From a checkpoint of a small transformer trained on Wikipedia: untied embeddings.
Each number is 128 + 24 x the weight over its row's rms, rounded and kept within 0 to 255. Layers, rows and columns count from 0. Numbers have three digits each. The size before them is the row's rms in percent of the matrix's.

# gate: layer 2 MLP gate, 1024x384, rms 0.118, rows 403-469, columns 192-255
# up: layer 2 MLP up, 1024x384, rms 0.12, rows 403-469, columns 192-255
# down: layer 2 MLP down (transposed), 1024x384, rms 0.111, rows 403-468, columns 192-255
gate403 096:152102129075079157121130186130121197077155093117167158105119108137115135122159124158119102082118103153147129127152132113126162112153132115118132126137125157128097117131153137077141072142097106
up403 097:102089125133131154101144210120092157121116125102123165121131136118135125128146117129122149118158151139104158125148140104130126138088135109114125165129157143190120144112131114114127149140143112
down403 102:088086148132158141100149167170108099175169124114134145146124126109135098143123175134131128114204087130112159139181121110129116172122137177139137098122102196102138128106137138101142140080101106
gate404 102:114142129113113165153120121142099107122135116115183134141159108124106117119124106115169116118136129110162119117100117123124119108137095127109143121126086141160106116135137086125103124114141122
up404 121:157172091112106150111131134101132175157144129132145180098104113122123105107157120129151120142101163132109113136171179181121091167137142117149072135077116112114165108134073122125073095111140117
down404 106:140159136097105120101153135115089135155161110077137124129110115160160169122136128110132114160129105119117116168131146132134094148093083106164130166173088103103152156134120129152103132128177116
gate405 101:110159125120083152116167102124107095122133146134162137112124139142113134090142162118101127137128147105162160129122098145126079139141138110092113140142128127157142164172158166143129103118126102
up405 096:092113140119091132151096138177137094146108103107129120130124179109111133151118148147141114125146119150107122086134093124086145101108142150078136110097083118175133094104131120133096085099149181
down405 101:163123144113119091111132149193146104145154121114126135123138120105140132124146120120164109107103137096134129149149154107188123122138160121133125093086061135131103109169090132166122133126083122
gate406 103:134125142130116124135118129084137133135156156141149123118127147136154133104085127113164111146147107161130095121096106102123152144148098148106112086167117139140092112143143130103147101140143135
up406 103:133119120122125111145126115098096146131182165123124122160129153116107129121130108089150106181146097138114140134088098134164155098131142138147132077109110203177103119157139175103119113123121127
down406 101:087167088156136150128096129119159123146094128123114117142108123120117134130084144103137118130124125104127116151116213103136119178121114131135131154163110102139136159133129081128152115171110155
gate407 103:112108153101176126144169175126102085070122111131186100078114146122142111113135118097128152152097086158127111101119150183124121137165135133066121145134103093132125080118148144115124136141155150
up407 105:100161084159106096106139085072141190135158119120112175097144094173094128143096113102156117121138181150135100134146089116102182138149111119162130110117143158122107161117091127155139107085084127
down407 102:142155160136111101113136119089116146107144145105139141143133134149124151150143063167077137142115146145144101105135156115135094127186106118139095146083075126143157141167105123104103164094148104
gate408 098:116100161130144130126150116133160113087129116132148097108129107129131089073112160127108151101106112157145129151133157121135082137109114117151157156149170180138114109133115153154152117100149151
up408 097:088141117140125139112089169119151127143117117134142115130122154119109147107132104140166117169120117152114113127150176082142136102166122118118090140109157125124121091139140103117139192132144118
down408 101:103139112094099154158131142164140165150119133139149149130132164159159096139153114153145103153115154078165073152141082199124114136166130119117129145143164135139164107122109092101168085121126129
gate409 110:120110092114123153123121116111132128163151123142156141138099148104186136138138108151151167124145087157146122113111092096169138108129123135106112133138124134106120150175138120140139130120146151
up409 104:104111137142118115168114133144124099138154123108118114127129154134137103101116158100113112127160144095152128099100168140144145119131123136123139151159134092138126081092081093155126168154135142
down409 101:135117153119168151153115116153138127121112133161129086160103106151104137115138135175131158135060145146133122157160104109079142131113195141110135182129093128097116112125122127097127156136147126
gate410 092:126102152129165145120096092107134124131168123112110108130143147123197147142151122118128147128137106160125155140080131149125129151132151146142115105166092118123158103137140145111121164115093124
up410 104:113165113144098118078160125107144155168148160183097107120110139126088122104101109123125084128153148143090153132145115143124113136145109173133114126086110129119126104122158114156128124097120115
down410 102:124143086159108141106109130124138139109149167093127120097080136146123108104084096118136126085149108115143109089109127105126123115145093116112131148104149134101101109155129143112111096130138077
gate411 092:120080130113129140116127097094142108094097128122109096141129132113115128153109138142142147115104108157106163177100121145166133150106119161118091147128145107128156147128096142127145114142131155
up411 095:136080170152116112121147104120141121103109093120154164168072181123104135132100115113138113149110118109142141111129151138165090163073118118132122109143089132122099149070139088173120144154103189
down411 097:095061142139147129147155114156132106128146104137133140154100106126108108199138120162116156107095072119095157122081104128154138127122110139143134111148137135131112121091111147110138148114117120
gate412 097:088126149143105112134163115130129124118193118097104142126118089136147108102170121132077118088151139134135109139173154141119111157100121074128134126105123116112148111104120111143124095143121141
up412 101:092149126106084096114135117121104122135174130132103146159179126122113132115144095131104115134146126119137134147120136177137123178105139143157107101121118128160113115118118126139157150119137159
down412 095:105123143121140111162083156140139112112134124142131158085145135120144110149096153119140142166110143101101126151147136122081124084135167095107097153146133128107133127104118093134131126121114103
gate413 110:125140125142144126146142149101145096127152161124129151091124129132140156138107122182170124139130139134116155128109120177142193130126107136130148105152169135143139182110155152134127127098112120
up413 105:098119150127130120130103128159112129136091112183136070124153098102162124132121100128144119146074126139149103155109132083162147123130124106124066108109108160131102146128102171096156130104137166
down413 098:122150113162113162131152139098106165102173164083063123101105118149100156131118097099146102098104116138108071127138105142125097123133152116160167132139168167156163153153148146114119102142109113
gate414 091:128142104140118131106118133092137150121103121106082161121121138105162089092128124142138115155089095115124136105165120143139155128150084089134153143140102142107135140157126121173141186120123114
up414 094:124164104086113111113125151138126164124137141131141151162164088112124170146172095135115099087139064132117161114112105125108167126127159153119089109161122092139139143113132122108120116149096177
down414 088:144104171125122149122138146085114121130102113111109124123133103108113097151108156107125147140132174115137123148165114118151093159124123123151164088132123145117148140109145132156115130131115110
gate415 099:173129089131134117103119135149122140158165139131094145150127142150149105136154087058144113106142108152125065122143132132149170143119091114143107082129113121168131142113111081157094105096093127
up415 096:146159175135121142117096106144072121126124152101127116111143108126132154137121121140128129148137125064116175152125135119144101093137156177130137138076131108115111123129158121132159125124134120
down415 100:125140078098120134084091149158132126095130131103140117137123106136121146129123109096147105108127126171134079146132156150145162122147096101127117106122126100164110210135148095134116148121144113
gate416 101:128113142111118169158173153081125130117131118137111184124121120114129144131147129116143139130108134112109114081128113162142153152080111125133145124100120111124121119169154104143131129118121119
up416 102:158083123156151168110146154075114117115107139108123129131120086144132172097149117079121112148101131082149128150169134162145102122078092116149102119145121156148138134176155138176152104155132096
down416 097:153080119093198088112147103169136147136165127137121114164135150145122101128084084162165113137107130159144141109104102147096179126120157118066131141122106106123111120105097117129164137085126194
gate417 100:126115103153105184104122137143103142157128154134105138099129101096113138157144145104141157109084135121129112124164112137103095131084136158163102102150093179112099147101151187095083132151102069
up417 101:142144099154157141160137122156148117147130107139141112110120111151152112115108116174090127138167104149105135117138140118096156103165115085144107181117121135111155129173128140130147104153125164
down417 100:152123151107071095117149104133132165083093138126187132178133150162094114128101156117136135113153145164107125120146151148127150135136080129161126105164141125126141123120107100136185122149130123
gate418 104:108114083137157122177145169143138142121120112141146137093113144131143139099128130168144138107113161177130158079118139132123145096114107138147122092118139157129080136095116141110142139115122143
up418 095:108098135164168115169120074121168127096128114107151155107134128127093129150128176147106144115141124163140134165164100119122139131140154136131117119135122143094157121086084137160146148152103153
down418 100:113138127095104136173151131165137154124106141132131096128083130146121093127141148148136177139145086173119156103159165178103123120137115142129097134123128172094131164138131113133106096127170150
gate419 087:131121128140115120130110111160155131124164119169163148150134104141126132136090121076093122137131135149125134132134144148126091131137153163123099093123110088130135102130118091092126106113098115
up419 089:103125125077130100121142129086119127126127132087175124164137163134135114136131109138100155148111109130096127112133095164131130117126148129174132106154164057131129109118128149122115151166174124
down419 095:122170128093124100095166123101141155149110153090129154097129130129128118121108112104112130125105129111110176120127109148129132121134166085138117102102129113133095161176153126166166115128120184
gate420 097:123142099130118091142112143174110127156087115138181086142146089092151103145141145122102145159104121138090095138142108157132147071166130075102159164132153112091087161146107107144086152124082117
up420 101:122096126115163164160090157139144156114143110092151137085127104105172117160112126127125165165096133150115148155122134109117151118108140075121137123136164159123129113107114110129132159128077147
down420 105:154093109089146145124134113096121117143130145127115146108149127119127100128135155123121105128129137145113147128127115155121121148143094159151127127152165148099142102117141140140121123155149117
gate421 095:120100117172122134110125102140143132092159116102094139134112139105120121156101144136121131093150114132129082099155155140116120144131149114111110096137087103106135135080102129154134110114105104
up421 105:099125114112122167151142136110108131129158138124144159167106069166126120109124095124125162109106139104121170113080080158123138153112121120133176131159121135179119151141122148137114122134110084
down421 106:131147093121040166132121077106152149134134134123133149083083162161117129122147097142114155107099134158103155123096125081079106162153138104141126083175140149118114090135090173144144113145108098
gate422 103:143082092123124109112116137168170142121098092141153139144090120107075131142106066129131115111128173114119117156123157139066131081128130122112126188119107118175144106116114105131141136176140134
up422 107:158116131118146135058131107135125114093094113083125136139155143162099129132095128142176118157154163154103119109108182139109147117095135081138115163105115110120131115131134113129143115127114170
down422 099:105092146087109151108101132118126088127133113105120112142130124142139141109160096172131144095102160115144145127161115134116158142172130130111139154159083109132153142128152127123088169112203109
gate423 102:145079093133215098124119116125181108111067144122104134134119140139136120152096124128087172096126118107153123124078149123097129114126128131165175140114132146109120115080132124148127111133163144
up423 101:117160140066106098142148148148145118112125143154132148118128097116155137117149102102132172130125162146130135138109155146141109098118117115126117128114143121167146163097160144132094150099177144
down423 101:126172157112116139133103105111098094144157121128128163119103135076151135137188117110191126145131146129109134109141103159149090151111116105158133116122163052103092143123115169120113129085103138
gate424 096:123148134125120097127118170133156148109130121139128154127167142136132143128113170123147150153144088153114132113128111131139149106110111172135169123139117125144155112147140142113153143113126147
up424 102:159090140133126138132158135137123144167193061152085144111153166119128128139127129104129118148136121105119112091133168078136106147127131130101129133149102111167148164117127137152151109094154113
down424 099:131146118155124142123156119158116121118124118075119153141107125190162136099134132173078151097135112126159083175136108154101135184130132110164118102078127133150130115140116089127104111114159132
gate425 099:126117120127138126080105155151175140159119132119120082134105145126109097100068115101113147145089124141104100101161125142113149185128119120134141148155112142139157112105143135185158139160152145
up425 099:149136143132110086120124162112086132169119150120111109158106181133107156113130138145137160130101146150104101107126105151155127133102133115117102107132134114120115181106141109160159127124128105
down425 102:139106142132113152124097133114097145131125128153129145115122153135081130119139136085180082118152153095117117138133107114118179140144089131134134119096166125113168155092165141110131102088117130
gate426 098:136118154116135142093106099111167144141057080125167105118171115121151096135111136122112104130123101115121154144136091125123175095133165136179099132075134095127114112106141160086157124102080127
up426 093:171112103098122134110139130162148139115139125135174096125129133146117104106064131096127095152128117130136140130147120111150092123144111153144143090116144113122104110125142127116091117096156089
down426 102:132109132120138137077143153125129108173121191129113106144126116126143143145138132117138129140135064144128103110149117128135142139137118146126109115106112135103156145104100104143104116124145071
gate427 110:130139141104158108101103141148094124118146136138119097106151143084097150092090118103116103146131165167102113163144146144119111103178116156145093104115126132154106127128151121114117136134186116
up427 102:118144122112107133137134127139109129094157153143113115133142151096109118137098133118134122144101110147125108119147119131125126091067141110076104128136097174106111123077149130123057156133117162
down427 108:136133175080152108126067145129111195152133109127161106059125126059127118134128131104091124150112133136143103142158118085106087104143127154092147093148133158125088140155108092095121134169164096
gate428 102:158140139162111117127074170107113127121122091126165096127159106106162111133064130128077120122136118098104113125139160120143121175133130143097129140160145109114139137156132128102127143132123155
up428 102:112131109162132115147193067151122115147113131106115114110092111142106164167074147136148132109105134132165096172128102165118060102120166135177108097141114134110170121122158131135122114150129118
down428 103:149138125123138113129111106120162130107128149132100143084100134127141174137142152143135098090107145112097115159110141104106132151147118162131159129158147143115161136143117176130105108116147085
gate429 096:096130118122141137145161119131096112175125090095141125190157115092124113133108132151111145162145135152122131160151075121130114130118104136143107130126128150120138158135094116097125111129153140
up429 098:110100145150108170064130144151136076094191123095150159130133105133125119110083107128114125113138106089133157131165129121129126157123082108145165103128097156096142173140128135134107143153133114
down429 102:115117138156169105100139135128170106144121109130116155115126080166088167111112109128095072100105079094132102142129097116109143113139110114111143154121157115115136145105158161138134139159103121
gate430 095:117141120112136144109101102192128138156111146174081103144132135172133165118135108116114124125141112113182132103137099106159135152108134109109151145139132126145111126098151147139143167154109137
up430 089:131114111132136122136173150125110129080108099107177150119140138130133101160108200129139126151125133135126076122166153126129106125150144123138098125128080150130133157131158141076119109135122131
down430 096:154145140137127193129137128093157144136170121117129105146089134132116119096100129147152119182145130095155146154169120118146114112118133119142146139139115107145111111133136137112179165117090194
gate431 108:153143117158145110136137133140104135145137153114162145177113153116102184135122117147140164127155141142113084110114157156148122162141112107099130073117155094128159136089102095147084135143165091
up431 110:139141115122133127136118129149107145077140119149185122131140137100159132160136155133150178072176113157125116111100129112142158122099122093135146105124133123101161121143130129111129143133134119
down431 105:109175110143072182117117137119122163122154136101104134157155124122114150157102106127123127104175162117110104115137153111130109121135114146143113132124122166086132128115134120187118122132148107
gate432 105:138128153128171125066103078154137103076139168124128133144113124114127111122124139142126101164150163122107142106109102087114122144115090146118100078133153156108134093142192117137166164130167107
up432 100:120117161107108137145136120164118111121128151134095117127137139139092129171085111126118124162095137086154142109110122186161138133117080145157103114149079089103132127116143091165149132160089096
down432 103:125136146140138108158122172120141130139090127153138098070140133139108179129081140125142131144123134114128106089133110155125155122105129112123131156141132121140131133147154103133131131122158223
gate433 098:193109132101080132137139114109123129111135127116154112103120118146115131142110166134191110080159127152129152127163159120087107120130109164127134153140153136139146144098144128144157149132126159
up433 098:103142126099110118118140109137091109115126144101090142090117154088115180135113143141137118131164144193131132172149162118140150098143127138163116108122088128098111138125141126145164146173165158
down433 104:121108150130138125132131146133098138116147183096124159085061107128132123123113126120176103149122151131119152140092173143094052135131166125103141140144142187107112134121153097134149110137139118
gate434 107:115091090141057139125114117200133105185147097156102076114093120200121129125142088178141139156116133149100121169119123143171145104145089129142142124132173146121152104156153128110106135114123080
up434 109:141099122093063165124091129141150151112143112101123121153127072138096134095124117133105139065123125142093106101154142109112094126109124137126129172147105120061161125120161108146123155139136127
down434 102:131133135076069145133160097148150140134132148134146099125115128188128135144097123157123133162108112106165146129121113114179086084092117110102117065137121152126127081183137134143119093117153121
gate435 107:119122123120113125132140149113101170142141130113158109177129073091153137095135133140144130142136092154134105135150097137116166112122108081139124118130164126124134135196160143148116061191136097
up435 103:133160119137136107126120118093148135131165148103127126152110145130145159102115139136129165103087075155151134122172119140113102109107140113150135129199127120181111103125147132105096078188143098
down435 108:145148106107123169104110141137143123143132157128061094127097150127092100123130157155109155124106158087114123149114140142156097159157055160130123112116099100117161138066117161122137114135148148
gate436 101:139138131101151151105102091118132154089129142128112152172133134107148123140139113118125116103112126129119172131139160155120130117124084087126139074153112150123117178103104109157113098139119136
up436 104:085148110119106150125103151141186114129128118081108106145124142110171174154134155140098109110101154145150123150087155137146147136140085094088125138114150153125149159102122142120163125111132197
down436 101:132104116113081133092134162153127090142145092144124181160098079116119083085127127125132142135147119142107131119120099128085146126122117152114123081140115127095132108124129111124142137126157113
gate437 101:119164110113094160124107109088135141106131103128142122140096153146110145150094134139133114056143086109143132119082166150116154142149169120136125134142169117163110130126135118077091130143111120
up437 101:175132126123124133103101150114114176128151152147125109113119170144149130142125142167140097121095163145115143104185112161172096137143108138127167128134132128099145115127121112142142108120158123
down437 104:125190133138101124133098117159136142183156141122107112118104101092101121140133162144138117142119099146113121153115106115114125137106104147156105117167124076143063152141157119127159167149116120
gate438 100:135117143085132104113108132124151128128126103119166127169138111155149101179135101106110119113115110153121129123115069103176093120108132132153156143105138143096139096127115174094066141142114126
up438 096:143104101140123099134153106135142139139120099176106096132169165137135129146112132131130080135157113142128096153121121120109109131131145138099105113129161108147149117111116105129152143125122150
down438 101:125131144121149129142143102169161135116140124113130133187105114087086124160089120128118110137154133114122110124140141120150146131129147167156144189168113163120130111140157118086097156145114128
gate439 097:149118113103119170130150126112131156113113119131137110142139116088134148139138132077129087137200121160113116121072116117175142112166126148170108121121142108120082110137138112097164154126106142
up439 102:131156148073154153137114129148130163081136155097094108127128122102160148138119118111144124098175095151141086133122138108166130095168117128165120088155140145123068132158152112113129109129113127
down439 103:139161146116096163097108108133137107151110151107119115144156200134156154131156139145139106105124106148131073082140147106124112171097159101153154128142112142127085161082124119142129145126154149
gate440 105:145087105121160160145095109197115107119119102106186101100116139127119141073085118124115130148144142104121142134143140119103149112136126157140087174100128140157137139097084125112134108132107155
up440 096:121145135146121115094137153132112131114114086160079127142092109133133154154102146130098110143146174100079108129126149167135163142067149135120072157140141158128118139149163131124122119113134190
down440 101:140108140117101146124118107165070142152091142097142074120072119121124100120096141156131145149116127132118115181128127120128126119122122116138078125111114119111139132168180126156137121125138161
gate441 096:131136150099170130120077166142100125133138108166153145151120114131111130093161081098113110107134100126125150126143140140085124151155157133083170140142118117151119095132123121151130177112144177
up441 095:079110097136093136167125100103106130085125139136114118108147105106114158142104164099106129146133123120125146108133118151153115143118102176185085113134124118128113141142156125068135100069113122
down441 100:158115121171111126125137129138151139089169129142104110109100112109117106121153107110144134098083071137151141122136130184108104142143129123115120133149152098159108129129128096124148097156082175
gate442 103:116135146123115103153164141125115159154092092136174150122114061158117146118121082119124134122130134115162143117086096128103156114151093153120139098178095141087094142107141087150115126114132128
up442 103:156084100123151150117120098120116091092137139136142089117117120114131150137101118144124131130149115155143157131143164172156136149144145108114111115105170136157106126090126112141124140118127132
down442 100:131105115120134137084164147104107184072142103139121101110107038106108174145114131139101132136137108128115099139144124109114123109114070159134143190183123145094146121086118093104108072146149155
gate443 101:105110121155104105114126110116115154181144125098101117157136123123106141110097177144119117073171096149122115128141130087111124121123111122155147128109168081163110095133120119105139126136110140
up443 097:128117107115159142140106118153129114099153130155126146101122117131160099173150140106127132176120156136093132094138149132106120083087120142142135116148129186159080118169093116140172102134110101
down443 102:135109130100160124156129099111148135106170100123091120157157156156135152144143145134120137159097132141129100115156141160104115099151160114104122150128124142111159133131167126089131161088081146
gate444 092:136102104122079146120152160129151113083136114173174142171126167113175129118098112138107130090129110154136161122128106121155097136107157148098135104124099098104111113113166117166147137101130160
up444 100:078171138132139115085141126144107131142075177088122123087128115136122142125147170126144114140123162122133086130155084096118063110095123121130163147143149123127131146208182147124115143134122121
down444 101:104160081142155135134171132151093133147072135062109124149103112140103122142122149136131098129116122122136123146127120141129112135123120150142151092133121122141193146147091124125120103129124110
gate445 114:150147126116093111102156110152080096141096117126134074103127151141122101140139110132098118116099104126153102151054127113137174124124105158137117137138091135148128157118134150087162107156100089
up445 110:156088167067170135133144096156149124127140159142090169175130103145152107085098142126143146135123108142127094129146127089152146086106151128149118138123107138147140138137138166120085102131144103
down445 106:129142122122079091139143152196135108070117119112152155141130125096156205075097123154120164123166148159128114160122154125131128120107126134155110117118111160176138146114131157135089105136091164
gate446 102:161151110121147107143156129143135106118142109097105088160120088133134131090101113118093141145132123107120099118116106157125091146159143115152154134116168153136145094132094074144132131100138123
up446 110:126139168123088115134106123140100127125100144177126135133139127150125069167191112172167119140152147124157179145133152067072136104086107129108121129140080108126138173115162170120128122132129137
down446 098:137154107146111152149138108137113110144112111088115111124138086102100168165087122143151101109168130135114106110095121169133112124124092117145118143115164139166144135126130072173108128076067145
gate447 107:137083150165138191108171129157121104137105113129117089080114108133163152144133102139114122137125118090103109111098142104145117157139106094129116085111136123134139161108118107131118131119137145
up447 102:154147140150166120144135114130142122175136149128139122149123148089122138128139099115101108130110145141117124148104101137134120165122152104147162156102109093116154140107162119174166155116121124
down447 099:083128177072155102135150100155169142095141108113126114135185119140136121125128108117156126128130125101129147123105142138180109127121167127135114146149089167127149155115093130132119111129163140
gate448 097:112151101156123116157135150170142153153166145091118120117112152090131126121116156107185139110132114131138090124137136106151163134188126119166123099082158122136153116139109170098180175122139114
up448 102:133162126145144122127129155186164133142121146104129166154153112099125126125133127114154100138122158146144068143153124110141120097174144107118086086108126112116141164140112128095129142133160159
down448 098:116122139150108152085086108103150126147149129139140124112117127090124152123149099149130141128136143111121125112126123119111119105130116163132134137121086120114138114145121110113097124155109097
gate449 091:112145077132138101154128085114151119154149178133113209137050122103158100141165138132142125124142133133162089143141114156132146126099162135154131096109159156114110130154113150132159142130124112
up449 096:136116095096123111125117112097153169171138133101132155130124127107120127157090136156162104136092120156156150152152139155139151084113143150109097157078130107104130137134178116147113103136106130
down449 095:122149127149194108113131178149153161103103113123148102140139120141129101132087115078145106180146152136140153162134100129167100131129129126181124101120121116117134135107145121127152134168108134
gate450 098:120128134127114171077122109147062161123103122122130139131088162131124093116114163190144153080136091129162114119110183134109134114121115146142130143146157091107162133083140115167147110114081116
up450 105:148158186104135151164122134140140098125152122106072135113119095101130140160118127111118092130168115083129110131118127138140147120127137146117139166104161111135147125089124159117165128085101128
down450 100:110148132131114180118125114117094112167145124162160151117153142195161118137128121110130121151127122134142142143098134134109083144118141156169172108140139161109099181150153103147100140124096098
gate451 098:100072111176136156150142152135121130160119158161105131118123122123143134137120138133158146153154104121152142151107121105110123120124110096127126147092139107137143188109159144150147144121116128
up451 104:152111081136113143120138156089134142136148120114115106117137137138156076085175115136116136103128108127089162092123151098095119109104146116067114169117159115136158075143124120136108141122080153
down451 099:149150125117096132108162129151123124171166095104145135119122100145141175132106129128099097140136149140164144148139115124150149090137170158131112160111160158134140112083151190130159105137159104
gate452 104:140146112121122148166140145155134119157081109147185120132138076152142119176135124141119107121096108149130124147120121113130119122153144084121098156142105130139149129126127111146115107135141098
up452 105:107162139138148107083121128157124156149096089115144164109089174101124154128142128124126161145158163091142099139112110124135124124131069128122151142161120116132113131141165107111129129137137166
down452 099:137134147132143119118119157095103122096149157125114118102107132082118117121161120111148144139152159144162119142127178162101188131122131157124132113140156130156122098124095112170116131120119166
gate453 096:102181117129136123168126130115137145131103111141117132108179116120148138117120137130114082150138150109138107157144106131122133123109162135140106105107112108085153130125093161134149122144145124
up453 094:134127155139137112132131126114126098121141151137115100123071152123138096156125117135112125141146129176122141106137079151137122086122123175109097129122124130148118124093144067098128123097079170
down453 108:124110147201146098127109120135113119121123114120140115127090125162127085129108100149142153136130149116106136117124099176126147107127120127130141094144129109129106060166149100174173123081128145
gate454 096:140149146158076100071094119174147141142135113190147097141127123123157161123125138173094098124137122137141131117106128125113116092084134143158123139144102115123144087132131111177130110130141146
up454 100:165134146128150089135166153112145150105122119124143158108088103159086144128132115160149112133122167156117110129125163114152164154160113154128151104160135172112151138081145129084129160121122134
down454 100:132108141122075107105124126092117104117126122110167110121113114116155106133100127123140126181141133148137134154084115097139087082139101101139115181148155176112098085095172118142129146138103127
gate455 102:126104141145143140102150102100139137162144160136106138105127145116126166094134150139123128120080155137077130148147121141140154175121099134165106130126167163116128138194097114113158123110130154
up455 098:081121111105144133162131125109158179166131109118094140142138135166068104132084163142099152128171114145156089141099075139114142146125148132141145174157143129162150133157098153131134118118118102
down455 098:149140097111123115120155144083103098107110143149095108147118106135106151180158136119155073100106157157107147128150150103127136099136132159149105130124130121145119150085092096102131177100124145
gate456 100:092108173151113098104161157129087129126109091159107124119100139130141127145146189169118129146161135110098107116145118104135125135138138149126146078131181121105073113154127127166138118120177110
up456 102:174161120137141091129112119176127113113127138170165138145147130151153145137136091129147106164144135102111093130098102130137132132171117102133156138127159179116127171134119072110112084163142134
down456 100:127119158090142116149123135129115130087166180156146087140123122159110145107112103146133103168121137147121156129132112109163141142113101137100129101142110126107151099114113106130146120110114139
gate457 098:144123149154134158100150141119120143072118121141104117066119126145137109104053142168131157139103163134153153142175140117125123112100144125137151104118108141134150158139140181156166108130133151
up457 094:165126129120109138109152111124132148101088132119119148096086134164139136136115142153141142097102161144153150160159131142107115117094127113133111134160112134115164181161108159155161119170138090
down457 109:108115120133110130116117145118089137124136144154156159124186152132074114094163121144142107088130085161134135156132083113146147142115150118092109115112169115122143114135126099148137125085107127
gate458 099:130132123152156068157128132133107092103116086101130098137140133076138128175119134106117095125138135138100132119121135117122132109123113196128134126108169131106136129115095151158168191126148113
up458 101:095140102091129108124127118121117100126183077104177120126161163093125099141133120145130151163111076118131110111122090117139110107113137187139124142153150077126118155085121127113142158155130146
down458 103:104158135138166110141142169132128080086135125145119122157143164139115122151111109111124119123130118124153155100154124148148132116102174126142103116155127129163149112120118142145160125159139127
gate459 098:123139135122117121141132169100150154112160157121114075159154138139147156094060135170109163108116098144125111128165187111130109115158110167152142100129119094101136127148079104116130111127124145
up459 097:132150078104112108137097143125097143146155140118154103130141155091149148129151131137151135125109109153106142114163163113113123129118122143140114115136075069095144155162069139142128117178141108
down459 102:132135152105115139094138138128129113119124100155110155139112136164133119173115123072113120128148151111169112107138109130130158119110174084113111117146130148107095160146109096151093128119097117
gate460 098:105105088149174159107133136110124109100134147142119122133114105134104160136140114115168142076091108085121105117145159175107163157169124125159061115141158142108134099133117133128090128078140115
up460 093:098109151161155123124143118097128080113141171146097147103139099124102170157145111093153137146098088101155131147132139119117165171141114140126118112102160153127133129130104151158157127060136126
down460 090:132131131118109127108111149144143159122110103138145105138102167151145100117163139121112092146138111156117116134125109123096134080121162100103159125131106119131121156101098138149106122159148133
gate461 093:170104128148136140148160139120136075119150115135121093133143107148124085126135129118146105113099115143126124157147126141160133142125120150115131128104125112102148106139140138121154123157120124
up461 096:122078118132123139100114167101131098088165094141159101132160121153137116143126149099105105138152109143106123149145133168123142166155113125152132128100159121120146148133138118135153135141164130
down461 099:148151133117147077113145129100140113149168153136130144097082121141135134133105121115092109115171168146145119154095122112087184126109139130072145183073099112158136135107105153107114180141121099
gate462 092:118104073115101098122145159099112121092110103085119130140086152145102142150128147160135097111150105131077138139145088116125095118101140142132165124133121137104168120149135113144144117140150105
up462 101:124113116157125141098159120140124111125127103100122132158141107120135118110105129176134097129123148114117106112115122116160120128087124130132100100149124146113148123103145176114066145116101154
down462 106:083145129109146122155136097127145107151142146175132119126137118148165135115120122116162169140156170145122146145123131130149145115109072086147122111066100109115175137118120144157126129113119128
gate463 104:110075119108154119142110107130159111083178111096130137133164082115125123143124090147115138122134132134184108142128197163083178104149130127133143162191130130142141128122106143148102114119138123
up463 101:125101148141148129105119063121122140127123132169114100110117138108133110105166142127157119177118134163159111099120087135182143123108098136112101115140149155137147137108086147133163119147111141
down463 105:131130119119123105156098169125115121070136112134131108090126107119103125107157136083158184133147117141160125108115108158109127121125174158142167116103133137123117140113117158096160107054111139
gate464 097:129164140122093133177152147129107139166156097133111135125120136109139126169127079098130132119145093145196138177131146125177145133102146131101137117129081163096136196110161114140138150128134137
up464 100:133089164117165118081119097136142113117173155114144136112096142111126153115118139163144119140124139120160111130133068109119133089143121089134142150119143085125137111169144135129113120167099121
down464 101:137153124127094170122153135129119127129137154120123157127109124128125123140104118127161139123129139160137108084126105130129177066138126108099101136163069133070140099110108182143156158142142103
gate465 089:119160099133115076134144096094098168126117111121144107144102106162125145095107129080133127151112121145164100139111111138100127132114161085142104126096143128142111113162104102132100073139062119
up465 088:140120114173123091082140116143121108104115149157182156131144108160142142115171113101111099155124144135118086118111086086103138089137131096143136110122144119141103140134121136154090117101112132
down465 095:114108133110105148136159100123174190100114149111155096173137127140118109094138076150128121153117115159130095156151152113155151145133102131123104137152112140085127127117154108102110143132149134
gate466 098:099121173111078121101152136120180119106121088110110101140136102158160125130173122127193157139102105090099118093115146114109137106112117139081123161160050156117134156145162140112152152161113145
up466 099:133130132138171072157108108133081124166149150173148131143127118129122147114133155100126128095133145158107135160117136105141194132141121099130161093105182131160136066160081137171098155093089141
down466 106:139116138097160164143126138115135111134156101109123102129075153140199165155111114144119149156133089135129145092108144142164128136147149118118093112125097150125101125163181127160153149109124109
gate467 097:124133100127120160142156108140088121114110087121140152129171079139177088136162137101064123117088117153128127147107149151156114165160131139121085129127103101125123115093108135135131112116153144
up467 099:146126140152181129093178107128102178156111140137141152135143118130117106074147143112107151107127120137161139136165126156137150127084121125116185133152103144118180121136147097093127141152100119
down467 099:179110150143148126108117135125104164124143125128135129080136136093158141120157163117115180145152106117131132116107095144130149104181102147124164113172124137100114101135091140086116130133185096
gate468 101:107110127130077117085157125140102174166183120116085135104105158163099148122136114127165123123104145126170128145136102107177145200090110137134119148172117134139163135126153190114119130191158135
up468 105:169101132112120135142108138164085122141110123148154174101140164081162146168161149133126161127162111156120111132146173145149176138129125127144127121137159115127119132083134131184179129114107120
down468 104:104105108132143119106124092145097117066138121122111134076094134126143157136111169148147127151154125158130149112108111126143188184100134092148143145149127169101133172142135145145131126142177165
gate469 101:109113094104131173130101126118098119129135103081172129113135178107144127134107193157142152127131143130117118113152116144117171134107115121112066114096134102093141125094143125138097083113146102
up469 104:128127157107140143137074098145099120166158135133153164115136103124081168141133113155167121109126141128119108121144128126187167105107130135112129133113141114117120109113122134129109128141126110